python train.py --n_layer=18 --head_dim=64 --activation="squared_relu" --norm="rmsnorm" --qk_norm=true --bias="none" --init_std_qkv=0.0303 --init_std_o=0.0 --lr=0.00255 --decay_fraction=0.299 --seq_len=1024 --dataset="wikipedia_en"
Each number is 128 + 24 x the weight over its row's rms, rounded and kept within 0 to 255. Layers, rows and columns count from 0. The size above them is the row's rms in percent of the matrix's.

# layer 10 MLP down (transposed), 768x192, rms 0.119, rows 763-767, columns 96-191
size [ 93 108 107 102 104]
[[138 132 154  69 122 146 105 115 158 144 122 118 185 152 122 108 112 108  83 125  82 132 144 147 157 160 149 144 123 125 141 131 111 165 138 150 145 112 124  96 116 157 121 164 144 135 125 130  90 137 113 111 116 104 151 131 161 123 124 109 148 149 118 151 145 119 132 151 104 130 113 124 178 119 125 133 144 140 125 170 153 120 147 142 115 132 115  99  94 117 123 136 142 154 152 104]
 [106  86 128 147 130 137 151 134 137 169 118 116 114 156  69 136 157 131  83 136 130 136 133 115 157 165  95  74 137 150 149 138 126 176 112 155  96  98 139 104  66 160 147 111 125  87 123 170 159 112 121 137 144 155 161 125 125 123 146 102 116 138 140 145 130 112 172 154 131 132  98 112 100 122 147 141 136 112 133 134 127 149 108 122 136 139 126 158  87 149 118  90 146 111 205  96]
 [132 120 133 141  99 115 143 127  84 140 139 163 160 159  96 143 143 104  72 149 101 153 160 125 137 144 147 113 141 160  99  92 139  84 128 153 137 134  84 116 111 151 112 155 136 168 124 110 118 132 112 135  90 108 164 135 107 124 153 120 167 127 159 138 132 130 129 143 129 146  87 129 139 120 138 135  98 125 119 134 112  77 116 116  93 140  90 104 154  85 108 111 126 109  89  71]
 [142 136 105 159 140 109 119 114 125 123 130 138 149 125 127 155 108 123 114 138 123 142 143 105 120  61 158 109 163 117 171 146 142  84 171 159 145 106 115 108 167 141 136 128 182 146 142 117 114 130 128 129 160 151 122 157 122  88 144 112  65 115 111 155 127 133 107 141 106 146 114 110 136 148 154 134 176 172 136 127 152 159 105 118 156 110 147  69 116 128 119  93 108 128 166  65]
 [126 123 134 147  95 153 120 142  81 112  94 117 123  77 147 125 102 166 146 148 101 102 131  96 129 156 121 117 179  87 128 136 100 156 121 176 114 160 112 141 142  98 147 102 134 133 146 196 130 179  98 118 116  82 123 111  66 117 147 167 109 124 147 121 165 138 106 111 112  98 142 126 128 131 153 158 150 127 115 148 172  99 121 109 146 107 116 153 133  93 133 127 123 140 136 112]]
# layer 10 MLP up, 768x192, rms 0.126, rows 764-767, columns 96-191
size [111 110  99 106]
[[117 130 151 105 107 145 116 135 110 130 125 141 124 146 132 136 154 130 141 104 114 114  98 103 126 138 158 160 146 147 115 139  90 139 118 167 110 168 125 163 162 147 114 151 140 141 131 104 160 125 118 144 119 131  95 111 144 128 116 143 100 140 144 170 104 115 176 153 139 117 139 113 104  59 132 143  98 171 134 122 124 137 145 149 115 163 136 152 130 172 123 143 102 116 100 149]
 [125 101  99 120 149 121 177 126 117  82 115 100 113 141  79 135 165 118  84 156 124 132 136 131 179  99 109 122 120 152 114 108 158 123  84 160 113 131 115 120 127 163 117  97 126 134 157 146 117 134 103 143  88  69 177 132 109 145 118 147 117 160 119 106 118 122 160 117 180 151 128 122 111 126 103  63 145 111 132 111 128 107 123 125 121 102 117 100 124 110 146 151 141  84 164 134]
 [141  98 116 144 144  92 160 131 134 110 136 122 108 169 176 107 134 151 115 101  91 121 152 146 107 109 139 109 124 117 155 144 157 112 130 124 134  92  99 127 106 165 158 166 157 142 141 141 124 130 119 135 155 139 116 134 112 109 113 109 123 112 128 131 144 105 126 173  84 131 136 114 120 124  78 116 120 139 141  88 190 173  96 128 137 178 102 138 105 122  79 113  89 122 194 129]
 [111  74 145 133 118  97 120 144 130 166 107 141  99 130 129 119 110 153  99 109 150 109  81 145 126 176 130 132 114 155 131  66  88 113 111 115 151 141 157 122 147 141 112 151 149 185 115 149 147 161  93 119 155  96 115 155 127  97 108 130 123 123 123 151 126 126 139 125 124 145 150 104  90 161 136 136 129 124 130 163 131  88 116 129 132 113 128 100 107 123 181 111 140 147 112 139]]